config = dict(
    num_key_value_heads=3,
    intermediate_size=640,
    norm_place='pre',
    rope_fraction=0.5,
    qk_norm=True,
    tie_word_embeddings=False,
    init_std_qkv=0.0285,
    decay_fraction=0.739,
    decay_shape='linear',
    doc_mask=True,
    max_steps=6502,
)
Each number is 128 + 32 x the weight over its row's rms, rounded and kept within 0 to 255. Layers, rows and columns count from 0. The size above them is the row's rms in percent of the matrix's.

# layer 4 MLP down (transposed), 640x192, rms 0.0342, rows 144-161, columns 0-191
size [218  34 179  15  13 138  11  13  12  19 190  13  14 196  11 234 204  14]
[[165 130 161 115 138 142  95 119 102 137  97 139 146  96 123 102 113 111 176 142 130 142 146 108 142 124  95  95 115 188  95 159 136 165 157 101  91 157 182 144 134 101 153 128 170 122 116  70  84  56 138 102 121 153 143 109  96 109 125 157 189 159 144 169 178 119 142 116 129  98  84 115 174 168 101 139 151 138 168 168 112 161 102 119 143 151 103  99 169 162 120  83 113 147 156 146 126 155 130 162 129 163 175  97 126 147 118 116 149 108 146 153 132 131 179 111 110 128  54 186 164 154  64 119 153  74 138  89 152  94  14 130 130  80 133 125 134 138 130 134 123 170 117 125  97 127 147 137 112  67 188 122  75 124 126  78 146 122  93 170  98 227  91  97  59 148 127 147 187  80 119 166 132 105 164  85 190 138 135 136 128  99 125  77 162  84 136 206  91 109 140 102]
 [140 182 106 143 127 160 110 102 148 145 171 156  99 160 110 111 168 126 148 131 152 106  95 174  75 162 108 126 116  93 119 174 169  77 134 153 146 109 131  87  87 123 170 101  56 130  62 101 139  92 164 137 162 214  97 153 162 138 134  82 186 153 136 101  99 161 114  79 158 136 137  96 145  55  96  99 150 155 113 100 150 136 179 123 104 164 140 118 115 154  77 156 135 153  97  99  69 172 140 118  84 132 109 165 168 158 147 152 160  82 100  92  87 151  76 122 178 184 124 143  80 137 130 160 174 191 138 143 169 116 100 110 102 112 141 156 128 129 118 158 101  93 155 157 168 149 121 109 152 117 182 124 116 153 135 139 109 104 171 123 132 134 147  55 143 108 144 112  76 137 130 161  96 160 159 138 126 200  49 144 177 168 140  82  77 174 141  71 148 164 145 149]
 [140  71 165  78  99 181  77 112 102 136 106 148 121 146  94 118 150  78  96 154 133 151 108  67 201 177 148  88 163  78 120 116 158 101 160 126 137 173 174 122 125 140  75 101 149 147 117 124 149  99 139 133 175 134 105 128  87 110 102 157 117 179  96 142 151 152 111  80 104 102  61  93 181  80 116 150 133 145 116  91 133 145 163 142 138  77  97 142 115 116 133 127 122  78  81 163 136 106  81 154 117  90 162 146 124 141  81 145 126 192 134 135  61 125 214 184 162 143 122 122 121 137 122  98 118 127 123 197 125 177 108 144 134 169 123  88 128 117 136  44 147 133 120 154 161  90  96 176 145 130 155  79 173  95 130 105 146 109  99  78 140 113 103  90  54 141 146 119 139 160 146 155  86 145 154  84 167 171 121 142 120 186 120 188 164 132  96  72  77 126  94 147]
 [143 130 157 121  96  66 104  68 145  82 104 134  87  86 135 204 102 156 152 173 165  84 118 139 119 136 131 134 134 140 131 100 125 101 130 120 155 138 143 142 195 137 131 134 155 133 164  77 129 143  98  88 130 142  73 160 191 133 149  93  93 119 163 141 100 113 161 182 124 156 187 113 202 113 142 142 182 115  98  63 134 121 149 147 102 131 151 112 139  84 167  89 152 105 131 168 177 128 187 128 121 165 142 101  93  87 131 145 154 118 128 126 106 221 147 125  86 152 152 176 173 150 159 102 147 182 168  98 173 172 148 161  20 123 113 144 145 172 164  94  84 148 158 113 165 146 139 177 123  50 148 163 102  99 140 123  97 115 139 122 156 144 118 199 134 137 124  80 140 181 104 139  98 136 157 129 110  68 122 114 122 138 129 117  90 121  80 133 142 145  77  82]
 [144 143 142 157  71 111 104  59 126  78 169 111 120 159  74 124  58  94 133  79 173 130 172 154 122 202 107 181 123 145  88 110  53 168 142 126  99 175  51  72 181  36 123 149 170 162 121 126 133 164 122 156 135 178  95 117  58 150 134 161 114  93 160 125 136  93 173 120 121 136 139  67 138 118 107 136 158  98 160  97  81 121 160 121 148  99 156 114 144  95 114 153 168 129 131 152 124 191 158 134 134 194  94  75 117 170 143  74 125 153 169 158 157 107 145 183 103 128 134 173 148 191 112 143 135 152 139 101  84 126 152 119 122 154 130  97 225 135 121 126 105 117 120 145 160 149  95 107 135 121 138 100 112 118 114  68  80 132 167 133 123 141 149 150 135 108  65 174 126 155 131 136  94 121 165 141 121 118 105 137 102 154 146 137 110 117 151 122 129 203 104 138]
 [114 116 143 129 121 142  30 102  95  88  98 112  98 125 128  48 174 107  66  97 146 192 139 123 152 134 139  70 115 137 134 103 167  94 108  89 111 164 166 148 105  92 191 141 139 100 130 175 152 120 143 113  92  83 164  91 127 130 149 139 114 108  99 152 123 124 125  95 165 172 185 125 107 111 185 194 161  76  91  89  95 166 157 122 117 114 163 123 174 131 129 115  92  90 139 103 164  68 159 115 148 135  69 135 149 144 113 103 142 158 119 178 135  90 113 164 138 130 131 151 104 165 125 157  81 158 123 110 149 141 125 206 122  93 124 186 125 133 142 148 159 192  91 155 119 149 142 108 103 133 127 126 169 141 147  84 134 107  99 121 115 137 188 209 124 129 130 109 189 134 142 171 120 130 137 102 192 118 138 206 144 110 227 143 130 113 140 155 162  71 158 105]
 [125 168  86 157  75 113 114 109  79 121  82 153 152 100 172 105  74 106 113 123 107 131 118 102  96 138  80 145 153 183 180 136 115 153 166  98  99 172  87 158 135 130 139 145 129 117 141 151 157 153 126 145 132 145 121 100  90  72 160 152 165  38  87 101 150 152 138  86 154  96 157 159 109 115  70 100 181 150  78 152 108 156 107 111 119 135 104 185 159 143 107 129 112 108 118 181 184 157  95 117 148 144 131 171  83 140 172 115  87 120 139 145 177  45 161 159 133 111 174 153 108 144  94 155 112 167 130  74 128 164 167  97 148 125 160 138 153 119 119 152 151 144 110 128 155 135 181 145 138 165 143 150 207 149 177 108 147  76  82  69 123 165 105 134  80 147 115 119 110 112 179  98 110  96  67 110 156  97 110 155 156 111  80  45 135 113 166 120 136 103 175 207]
 [ 95  88 169  68 112 118 142 118 163 135  95 122 136 133 176 103 175 166  95 172  73 133 103 101 103 140 161  69  83  98 123 110 155  66 161 150 135 102 137  95 116 201 104 104 150 107 109 143  92 134  30 162 114  95 115  91 134 131 142  67 134 135 134  80 115 114  82 139  83 122  79 145  89 111 150 165 140 164 145 136 151 145  93 143  76 176 137 128 145 143  68 100 127 103 107 114 133 115 181 157 152 161 135 109  85 169 193 115 121 152 100 196 101 188 139  37  76 115  94 147 119 104 102  88 127 121 177 176 145 163 164 142 143 130 173 122 132 123 187  82 156 114 157  96 142 112 114 123 133 124 101 138 156 105 144 122 165 139  29 164 101 136 111 108 103 150 112 123 143 104 106  91 168 139 125 104 110 137 110 112  91  52 147 122 129  80 150 176 169  95 128 151]
 [119 159  93 106 118 141 159 150  93 135 146 129 113 125 122  97 151 157 114  97 149 136 167 149 139  74 127 201  83 143  92 194 105 116  92 171  75  81 130 163 116 158 181 110 143 143 110 133 111 108 186  90 110 166 115 165 147 179 152 152  96 160 128 107  73 147 155 152  77  71 138 160  28 127 139 184 102 139 116 133 126  96 144  89 118 114 155 143  74 150 135 111 130 138 142 101 164 108 109  82 105 170 160 146 166 133  16  93 114 157 131 122 113 162 133 113 140 111 103 109 102 102 139  98 163 142 105 131  95 131  79 176 176 124  86 150 143 115 104 151 128 139 119 135 130 165 128 171 178 148 114  88 157 125 154 151 165 172 102 128 188  80 160  35 154 168 156 184 123 100 119  80 106 103 134 132 155 157 117 147  77 175 103 111 119 114 143 146  42 108 114  78]
 [136 126 142 164 116 133  64 115  88 117 170  44 142  74 121 118  90 166 123  83  72 107 116 117 204 118 151 116 167 112 134 141 104 124 225 168 116 126 130 142 178 129 115 126 126 150 136 147 134 111  94 115  99  90 171  68  62 185 133 142 124 192  89  97  97 123 110 131 123 101 173 110 128 149 112 150 131 138 153 104 149 133  80  46 107 101 139 154 138 138 103 131 146 157 135 123 191 136 181 121 139  96 118  90  82 113 148 148 103  79 123 143 162 106 111 161 118 119 176 140 124 159 111  20  90 158 162 137 116 141 161 149 162 181 103 196 119 114 101  68 161 151 127  98 160 135 170 146 113 146 154 102 200  96 166 156  83 172  89 118 131 130 119  81 137 113 129 150 131  98 173 116 165 142 116  94 138 138 120 108 129 121 143 167 194 103 112 201 136 126  87 150]
 [119  89 136 139 153 126 129 141 107 179 137 106 153 125 122 137  85 100 163 108 113 119 147 159  27 100  77 143  91  94 131  71 169 154  78  29 107 128 112 143  86 114 104 121 142 123  72 136  64 166 146 127 162 160 120 128 151 101 103 126 128 144  68  97 108 158 110 119  91 148 159  88 157 165  79 150 133 162 131 144 100 134 167 128 108 113 166  98 109 125  95 113 158  60 119  72 145 117 159 119 145 120 109 163 162  79 144 105 166 129 133 127 100 159 116 185 150  95 110 119 162 175  87 134  82 103 126 145 177 105  61 106 126 157 130 106 135 118 127 103 156 128 135 186 143 113 175  99 139  65  80 147 122 131 130  99 118  93 119  55 166 189 164 101 143 169 166 111  78  72 144  87 140 123  96 126 142 158 220 103 137 138 174 164 167 110 147 132 191  96  76 121]
 [211 163 106  80  84 137 101 110  65  71 124  65 127 131 131 176 128 157 100  93 156 153 158  87  84 116 108 136 127 167 146 123 181 110 161 128 131 169  78 140 188 139 105 112 178 164 146 142 159 103 160 137  93 162 119 137 108  84 152 123 127 116 179 106 178 157 119 161 126 188 122  81 105 125 140 144 124 107 128 117 106 149 118  91 127  80 153 135 112  92 158 130 156 142 109 203 162 151 159  89 144 190 189 155 150 107 134  95 103 123 110 138 140 163 164 168 157 134  92 153 130  96 148 179  81 124 119  83 130 169 184 111 157 143 100 179 186 109 130 127  88 115 105 145 173 102 138 141 119 169 137  92 140  93 121  34  53 185 114 124 107 159 115  63 136 155 144 140 179 128 138 130  98 124 105 137 141 122 113  68 174 146 101  91 154 117 138 117  58 131 138  61]
 [101 124 187 156 128 123 126 100 168 126 144 147 132 130 153  97 122  78 120 148 170 178 156 133 143 144 154 126 124 107 148 152 120 159 108 140 117 127 150  49 110 150 179 143 175 141 141 102  87 176 144 108 161 118 128 101 137 145  75 128 139  77  12 119  78 185 160  51 166  74 142 117 110 146  84  93 124 190 102 102 184 157 119 182  89 135 134 162 160 106  83  98  98 139 138 138 117 158 131 116 138 171  61 152 108 177 116  97 172 102 102 136  93 117 139 118 143 164 128 171 106 111 101 167 185 159 130 120 122  94 115 182 190 156 141 115 176 116  93 120 184 131 101 106 109 180  94 146  92 146 129 146 187 128 119  74 155  96 129 136 156 127 154 116 108 107  77 130 135  88 126 105  95  69 143 122 149 112 126 130 113 132 116 165 150 140 173 131 135 124 203 232]
 [166 195 148 152 122 182 117  70  55 103  56 187 109  99 105  92 123 157  76  96 109 161 170 127 104 114  88 130 152  68 123 134 148 140 108 142 149 144 128 151 149 159 180 125 111 121 133 146 200 139 114  71  97  97 124 136 166 151 118 160  70 152 128 118  77  73 113 104  95  94 154 136 148 119 154 178 139 139 135 131 135 195 187 198  76 155 111 129 166 158 144 123 126  53  88 137 193 153 119 167 117 195 124 117 146 112 204 137 157 130  75 143  68 146 105  94 120 180 123 151 160 148  64 112 130 110 130 162 134  94 125 158 113 126 121 148  99 124 128  91 150 123 142 143  76 108 154 121  79 116 135 157 225 122 120 101 116 123 106 121 127 145 114 151 137  49 129 152 172 128  87 139 165 126 125 104 114 121 133 114 151 155 121 156 185 122 107  96 176 146 134 103]
 [109 121 104  97 138 130 141 122 216 141 116 156  83 148 158 119 168 152  96  77  83 124 121  94 146  82 165 113 110 101 130 175 169  75 170  96 136  61 205 127 100 146 172 114 106 126 127 106 130 134 150 167 148 114 211  87 166 133 143  94  81 111 125 148 136 105 113 145 191 123  81 180 115  92  95 124 120 170 152 176 115 109 124 132  94 184  92 132 143 149 109 145 105 163 147 108 136 140  78 123 121 156 149 170 200 172  73 134 109  77 108 170  70 119 111 116 132 138 114 100 179 100 184 145 109 111 110 125 123 160  68 157 129 113 138 123  98 168 106 126 122 133 167  68  71 148 151  91 153 115  94  89 191 145 122 176 126 121  95 231 142  38 103 111 151 153 155 147 157 104 102 115 146 152 149 135 123 141 143 103 110 129 138 125 134 182 112 100 117  68 133 115]
 [102 153  99 122 118 182 103 164 148 149 128 106 150 132  69 107 106 128 117 137 136 104 187 124 147 156 164  74 175 129 194 101 114 158 164 193 142 193 155 110 144 179 138 146  89 151 107 122 154  47 182 155 132  48  90 157 144 162 101 118  45 132 142  87 141 197 105 132 119 118  87  94 140 115 118 166  93 127 152 143 124 192 113 157 130 128 138 134  88 130 135 164 117 138 134 134 140 129 101  79 141 161 112 128 107 187  78 193 130 189 113  93 159 128 112 168 130 146  44 114 140 155 157  89 132 147 103  82 139 145 140 116  83 128 144 150 113 125  85 160 146 116  95 120 137 129 109 115 163 147 125  50 161 146  95  80 188 126  93 124 122 120 118 178 126 145 113 108 153 185 127 110 128 190 158 105 132 100 104  45 122  83 103  67 133 103 109 145 119  99  77 156]
 [116 103  90 170 104 138 157 137  90 147 140 106 100 155  94 115 166 174  98 149  91  44 114 125 123 139  87 162 192  98 147  82 108 141 124  95 198 105  74  88 138 141 132 122  78 120 125 130 182 129 125 154 132 157 108  18 162 148 126 113 155 159 160 129 102 156 116 112 137 140 167  43 169 123 111 125 147 128 113  48 180 117 129 157 140 175 139 165  89 112 145 134  91 116 120 160 141  95  53 171  46 140 130 174 128 150 112  80 107 117 152 113  75  88 146 118  77 174 116 157  81  52 116 135 111  97 113 165 178 144 106 126  91 111 118 147 165 179 170 115 121 132 114 120 146 130 100 104 161 128 142 141 152 130 137  96 139 161 141  49 138 122 129 129 135 132 143 148  71 149  85 155 160 166 137  89 138 117 106  97 121 145  93 132 184 139 137 179  92  95 100  80]
 [166 158 145 104 166 132  89 124 133 140  89  93 140 119 125 187 175 124 140  80  94 151 177 110 121 148 113 144 149 107 100  67 114 115  82 116 111 170 110 138 172 128 140 139  85 184 147 163 129 183 117 109  95  95 147 165 131 122  90  91 117 195 156 156 158 160 148 180 109 170 142  93 104 103 183 165 108  91 213 122  72  89 149  81 113 181 145 136  86 105 152 191 152  92 169 172 127 118 122  92  76 151 164 143 155 195  81 117 174 177 147 102 156 207 148 155 150  74 118 106 173 111 132 186  74  66 131 149 130 119 137 141 134 127 124 175 126  90 117 138  88  74  84 140 178 144 102 105 165 103 121 104 109 148 128 123  81 105 102 125 140  95 141 131 145 113 111 107  96  91 165 144  93 126 144 140 167 140  88  94 157 118 140  83 118 124 140 153  42 151 127  93]]
# layer 4 MLP up, 640x192, rms 0.0446, rows 145-162, columns 0-191
size [ 67 177  32  34 167  22  27  24  44 174  19  38 193  19 232 186  29  32]
[[138  98 133 129 139 115 135 133  80 148 101 106 134  58 139 163 139 125 143 130 102 143 153  75 190  69 123 165 193 138 153 129 114 122 142 137 131 144 143 139 220 150 106 180 182  93 140  97 104 151  86  72 113 116 163 120  91 111 134 189  64 130 121 194 120 131 165 159 139 117  99 164 140 241 117 158 134 129 102 141 130 144  69  81 140  64 125  60 113 107 161 133 134  82 160 172 142 101 145 145 169 138  99 134 127  94 119  91  96 149 151 130 109 113 221 124  73 104 142 121 167 105 170 108 151 133 140 134 119 148 134 116 111 117 164  99 179 113 154  88 154 151 115 134  78 130 114 146 153 133 145 146 157 122  86 163 152 115 105 162 126 129 109 186 132 129  91 146 148 192 109 136 158  64 108 141 162  76 160 134 111 116 164 190 122  60  94  87  88 136  75 112]
 [ 90 145 107 140 114 103 134 108 128 147 204  75 165 119 119 128 109 117 197 124 115 126 108 128 124 122 139 136 108 117 143 109  64  98 119 157 140 112  78 135  99  74 144 144 144 107 159 148  86 160 118 129  88  94 136 120 151 101 120 148 206 115 134 118 120  74 242 105 161 158 132 106 169 222  99  90 115 109 113 145 106 152  90 110 191 186 107 169 157 117 124 107  91 157 194 122  79 194 127 103  97 115 119 131  80 118  91 158 124  43 121 152 144 162  90  72  69 142 160 103 108 112 137 132 121 143  83  84 132  86 137 169 144  84 133 140  70 102 164 188 153 153 142  94 146 112 158  61 121 137 113 159  84 160  96 123 110 125 134 129 136  80  92  75 131 113 127 130 108 109  99 156 133  96 143 155 105 203 111 123 147 118  86  80 129 142  78 136 148 151 141 145]
 [128  79 129 123 151 153 179 129 163 180 135 108 110  84 127  75 114 106  29 101 101 152 136 173 123 133 138 166  91 159 128 112 113 185 204 110 121 124 142 196 100 106 166  67 107 131  88 121 136 171 153 202 100 132 153  44 109 120 116 111 157 171 137 118 121 152 111 124 111 113 113 162  92 172 135 111 133 134 129 178 152 141 111 124 126 152 164 207 113 134  77 135 132 147 102 144 103  98 135 142 111 147 138 129 188 154 119 112 118 111 119 150 135  85  96 130 145 121 137 120  90 160 116 144  90 102 130 112 149  70 153 141 181 186 151 146 133  36 103 115 100  69 115  96 130  88 133 117 131 136  77 111 150 136 110 110 133 182  94 106  90 112  60 123  67 129 138 164  92  32 154 120 102  91 128 149 180 157 109  74 181 126 120 100 108 101 172 141 125 102 126 185]
 [134 115  96  75 146 141 176 138 152 162 145  96  96  57 173 128 137 103  82 100 122 132  73 149 151 104 145 121  89 149 180  97 167  70 158 109 162 115 171 177 117 160 116 117 163 145 158 123 135 131 172 114  89 102 122  96 135 106  95  87 124 143 146 103 152 143 115 125  92 131  67 153  75  99 143 181 164  68 115 164 145 123 113 104 134 166 103 173  97 198 108  90  97  83 166 163 129 106 127 146 151 137 208  97  66 109  74 103 125 153 104  94 130 153  95 129 179  82 109 100 128 127 161 145 104 126 190 104 169  98 139 132 139 137  74 145  58 128 125 155 123 105 109 112 115  96 109 135 129 123 121 153  93 159 164  93 143 186 111 106 152 132  86 109  65 127 155 168 162  42 122  37 114 187 141 117 123  90 161  72 165  93 145 111 139 119 163  86 143 128 163 128]
 [ 96 116 157  84 132 154 179 128 159 142 117 150 140 107 116  93 121 159 136 197 171 139 120 120  90 152 101 134 102  89 185  63  96 123  81 173 141 108 121 135 128  69 125 128  82  96 143 136 115 113 110 134 131 130 139 138 131 128 133  96  75 145 121  88 189 111 158 174  87 146  83 193  75 133 137  78 107 163  71 128 101 109 130 127  98  87 108 116 166 142 102 153 114  94 104 193  92 185 148 110 139 131 131  94  95  84 169 169 149  78 131 102 111 205 109 128 104 116 130 111 168 159 116 151 117 107 165 153 101 107 107 155  62 138 119  69 164 111 131 128  72 100  66  80  67 125 105 128 131  97 133 142 160  74  77 185 135 137 150 161 142 172 116 115 176  84 104 162 111 118 101  96 105  57 114 173  71 110 100 119 112 169 106 112 136 211 126 115 166 159 114 181]
 [176 112 135 120 132 127  75 123 154 115 168 112 156 157 120 145 204 110 161 117 162 108 107 139 147 103 108 109  75 115 124 101 122  89 107  61 159  91 105 144 138  98 156 146  93 165 182 104 144  99 109 169 133 141 158 134 146 127 136 110 143 173 173 179 147 161 126 152  68 146 117 125 121  69 149 182 128 113  84 107 124 144 175  80 145 152 115 109 144 145  99 128 140 140 111  85 135 135 118 153 119 122 183  65  86 143 149 111 164 154 120  65  95 138 145 162 187 152 101  81 127 161 138 111  98 118 108 132 148 158 144 130 145  83  52 100 124 218 129 181 146  88  97 158 166  97 176 117 132 115 110  93  99 154 105  92 107 171 159 149 173 150 166 154 164  65 156 178 170  67 113 142 112 224 188 136 113 129 136  75 171 131 170 148  73 150 156  95 172 134 128  91]
 [131 158 166 153 138 128 130  65 131  92 147 125 151 159 130 119 113 115 168 130 113  92 192 193 122 223  86 157 167 101  90 176 130 151  55 122  92 130 117 182  97 116 147 140  96 169  68 157 123 116 133 152 110 132 147 143  78 102 156  88 134 153 129  90 160 120 130 138 174 160 165 111 173  60 143  82 163 119 143 147 148 138 177 102 117 152 123 159 144 106 146 101 119 104  98 120  70 191 133 104 123 167 127 135 171 105 172 157 170  88  83 178 140  84 128 166 127 150 159 171 119 121 144 136 104 155 109 104 164 158 117 125 145 149 111 123 105 120 179 124 106  86  88  94 124 119 161 117 131 142  78 113 149 130 140 199 154  94 189 168 118  96 117  68 143 107 152 120 149 144 189  85  75 134  83 159  81  90  87 192 198 165 108 136 156 170  99 133 183 153 129 135]
 [131 146 119  89 109  70 129 130 113 130 130 178 107 147 130 138 121 116 144 117  89 141 133 155 145 126 124 119 161 110 127 128 108 113 116 190 112 140  43  93 164 155 116 142 151  92 124 157 137 110 118  89 154 121 157 167 190 185 100 204 123 101  96 143 112 109  85  98 127 159 121 119 122 211 104 118 129 117 142 103 127 118 111 175  94  93 150 103 155 128 154 126 151 135 127 187 134  82 167  90 139 101  37 124 110 147 129 177 124 157 151 176 146 122  97 161  69  38  94 133 141  84  55 114 166 132 127 112  84 104 114 143  53  84 194 142 171 134 160 139 153 146 105 153  97 168 125  96  77  69 238 166 107 131 126 158 134  93 108  70  98 115 145 180 119 150 120  57 159 149 137 152 132  57 151 112 110 117 126 157 101 125 119 147 115 104  94 104 111 119 133 121]
 [117 176 102  78 101 124 159 151 125 129 146 169 147 215 164 172 116 112 107 132 131 136 115 158 156 142 159 160  66 153 146 104 145  83  91 113 107 123  73  89  57 203 125 102  99 165 105 106 141 162 160 119 181 138 127 137 179 136 168 120 138 107 125  91 128 126 139 111 182 136 104 129  84 120 132  97 144 135 110 137  98 127 150 206 152 193  96 120 105 148 109 143  86 162 101 108  75 134  69 129 159 182 155  90 140 121  72 132 156 177 108 166 106 163 111 137 148 113 141  97 145 156 140 184 158  90 157 112 128  82 100 115  70 100 130 141 145 127 143 171 117 120 117 120 140 141  70 140 130  96 119 159  71 215  54  43 155  81 174  95  75 113 147 136 114 143 147 131 119 149 149 130 101 155 160 145 135 140 132 122 138  92 103 131  85 172 163 107 169 104 211  95]
 [101 160 116 135 131 129 150  96 123  78 126 136 157 125 150 155  67  73 128 145  94 170 114 133 222 185 140 127 138 149 129 119  46  98 182 174 140  99 134 123 171 121 152 138 125 129 162 115 119  85  93 141 119 143 122 204 111 134 129  91 127 130 201 123 155  49 127 118 185 107  82 145 106 121 117 111 112  83 102 136 149  68  80 105 145 116 116 103 139 128 102 142 143 195 142 172 102 147 142  89 102  86 135 126 116 195 108 110 101 107 114  79 143 129 139  62 119 120 178 140  81 111 133 162 148 185 113  79  81 131 147 147 141 118  96 167 123 150 148 161  82 136  96  89 121 150 156 169 145 136 117 100 104 147 100 168 148 132 148 176  74  74 133 189 166 115 111 118 164 156 122 126 158 163 176 117 127  83 108 102  88 102  80  96 111 118  86 117  28 165 160 170]
 [164  98  88  98 154 126 118 176 143 119 119 137 157 101 131 146 150 139  45 130 153 119  62 168 132 127 110  98 105 130 100 122  86 134  93  95 149 128  95 159  92 192 109 129 135 142 130 150 109 155 125  93  98 160  87 115 163 159 142 137  67 145 128 168 164 204 105 107 108 149 116 170  68 144 117 190 136 108  87 130 140 114 132 140 142 136 115 125 122 189  54 145  45 133 113 124 131 110 112 162 127 165 160 126 137 104 134 161 122 123  77 125 148 108 143 112 189  84  78 121 135 142 169  88 100 118 137  91  88  55  87 146 154  79 108  95 133  88  97 107  93 118 153 180 139 154 195 138 125 124 117  97 121 170 162 115 129 207 109 134 170 123 115 105 121  72 189 185  74 107 179  92 156 175 157 117 114  95 136 105 196 120  97 134 206 136 164 121 180 127 107 158]
 [117 118 108 145 127 122  90 146 132 133  53  83 120 114  90 119 128  91 175 120 103  88 126 139  99 103 116  71  99 117 153 159 113  74 133 108 113 131 117 182 159  93 112 167 119  82 125 129  98 144  90 158  95 107 171 151  96 126 127 101  99 188 190 133 225 110 123 169  87 101  71  88 133 106 168 160 143 111 136 145  88 122 120  70 180  93 116 103  87 108 195 138  95  93 158 133 153 106 136 174 111 114 169 130  66 116 148  95 147 151 160 108 142 111 145 201 168 145 176  87 142 116 167 110 140 152 141 138 169 180 153  95 183  84  92 105  91 202 189 165 133 132 134 117 120 125 153 120 149  93 143 124 102 119 141 198 108  83 177 164 155 166 118 167 145 164 127 120 176 104  92  99 123 168  49 133  99 121 150 133 155 141 157 142 113  90  98 116 122 168  95  74]
 [150 126 146 133 142  84 158 129 213 126  74  79 164 118 151 123 115 148  65 165 166 195 149 198 100 160 110  88 128 102 112 131 108 122 110  97 151 120  94 137 116 118 120 153 100  96 100  79 111  98 129 132 150  45 149 172 130 165 121 112 138 116 112  78 176 139 148 113 107  92 126 155  82 133  56  83 110  95 121 162 150 100 110  83 124  99 115 117 131 141 114 135 118 152 162  80 150 186 164 136 134 132  70 102 107 158 131 128 105 136  87 103 138 182 125 142  94 109 121  81 126 159 167 141 133 134 195 191  77 158 129 201 150 112 105 135  87 157 102 128 111 142  75 127  98 115 141  81 141 118  93 117 123 126 152 122  78  78 144 102 136 160 129 159 119  62 115 153 134  67  72 104  88  46 133  94 143 152 113  65  82 161 149 187 150 105 172 151  80 175 115 134]
 [ 92 119 150 160 153 133  89 157 121 151  60  74 150 133  66  96 127 122 183 122 129  90 135 158  98 209 132  83 172 113  84 221  98 108 105 133 103 131 112 112 197 131  79 157 187 109  94 130  98 136  94 114 136  93 143 177  90 149 130 202 152 123  72 136 123 117 172 156 145 127 152 106 124 115 167  80 103 160 133 148 148 103 114  93 164 139 156 100 100  82 184 120 158  91 116 179 151 115 121 113 135 105  57 175 145 145 176 109 163 151 156 117 142 139  81 180 138 126 180 106 112 107  81 143 117 115 137  91 108 105 141 126 143 138 162 147  93 151 179 195 123 164 134 126 127 132 122 112 125 102 119 103 104 124  83 176 117  18 145 152 122 111 171 146 131 160 113 114 175 165 128 183 146 156  85 104 120 169 123 193  91 103 149 131 106  84 142 154 166 127 145  98]
 [119 118  75 107  99 150 154 109 182 183  95 131 190 111 181  96  68 113 171 166 137 122 135  47 158 122 125 134 137 169 152  53 118 123 116  94 121 118 163 108  78  63 124 131 118 139 111 105  79 125 135 148  73  82  51 141 136 143 126 135 137 135  90 142 127  85 142 127 112 130 102 114 155 140  62 126 109 173 163 158 100  97 120  53 180 169 109 107 170 113 149 185 160 125 148 129  89 142 118 115 119 156  50 114  64 107 136 111 171  40 136 174 178  96 107 105 154 112  96 147 147 135 117 105 210 154 131 135  76 101 147 154 153 151 139  96  85  87 142 111 164 106 105 137  95  73 144  73 118 162 143 141 138 224 132 156 110  98 107 121 135 136 139 165 183 135 108 156 145  87 154 149 109 132 149 155 102 101  96 150 123 141 110 143 136 163 145 149 115 108 163 118]
 [129 120 103 124 105 117 136 139 130 128  78  68 142 135 140  36 126 144  82  75 137 122 103 114 120  97 134 150 153 145 128 139 166 116  77 122 123 126  76 146 144 126  80 195  88  96 142 170 113 163 123 116 140  93 117 115 155 184 144  98 164 105 139 144  98  83 184  96 190 134 144  96 137  75 156  81 194 149  86  77 107 137  98 123 136 107 118 171 118 170  60 160 174 113 201 161 169 187 122 147 116 147 126 121  98 180 136 164 156 146 166 160 130 116 192 144  74 134 113 101 112 146 176 125 155 110 141 128 120 143 218 114 117 155 109 132  85  48 153 156  92  97 121 164 139 117 150  95 147 140 172  69 163 159  98 119 117 135 112 117 172  82 154  93 129 108 152  93 133  99 160 167 148 103 102 160  91 133 101  94  47 188 145 178 127 115 128 105 155 123 160 145]
 [154 112  96  81 155 136 164 152 113 157 152 142  77  85 152 113 128 151  72 164 172 184  89 123 138 145 155 127 158 124 127  97 127 129 132 192 147 130 136 163 136 166 102 149 142 127 141 175 116 169 133 104  95 173  62 113 108 132 149 138  86  62  71 107 168 143 116 123 141 116 114 142 150 158 113  89 130  82  98 165 174 143 122 191 138  92 173 126 118 123  86 122 157  91 120 103 100 127 189 135 172 199  92 160 131  64 134 158  83  83  84 167 168 140 127  69 118 156 109 199  89 121 117  59 160 124 153  89 118  67 148 160 127 123 149 143 125 131 152  71 136 100 177 122 105 141 172 123 145 137 151 100 119  77 129 126 195 178 146 140 120 160  49  93 136 125 132 167  85 126 150 126 144 122 124 127 125  75 159  82 122 103  85 161 201 126 114 196 177 141 152 162]
 [153 134 126  97 122 113 151  80 136 124 106 115 168 150 142 126 168  91 189 178 127 118 151 136 150 173 116 164 148  67 146 124 173  47  89 141 130  94 166 169 138 161  93 219 155 174 125 102 147  92 116  91 173 146 148 152 122 101 162 122 103  99 114 143 175 156 119 149 152 119 128 106 155  64 154 122 131 128 104 138 132 132 122 145 109 149 129 110 127 147 132  64 146  85 125 113 133 150 134 130 137 184 113 114  41  74 121 134 123  55 111 116 151 144  84 128 120 106 190 167 130 113 144 145 144 154 154  76 165 158  91 127 146  92  66 130  44 198 164 184 123 146  76 122 105 132 148  87 172 117 110 129 112 179 148 154 184 140 196 128 179 170 134 122 109 123 172 165 166 156 142 151 114 157 165 124 115  57 147 171 195 157 151 147 142  90 121 150 143 148 172  97]]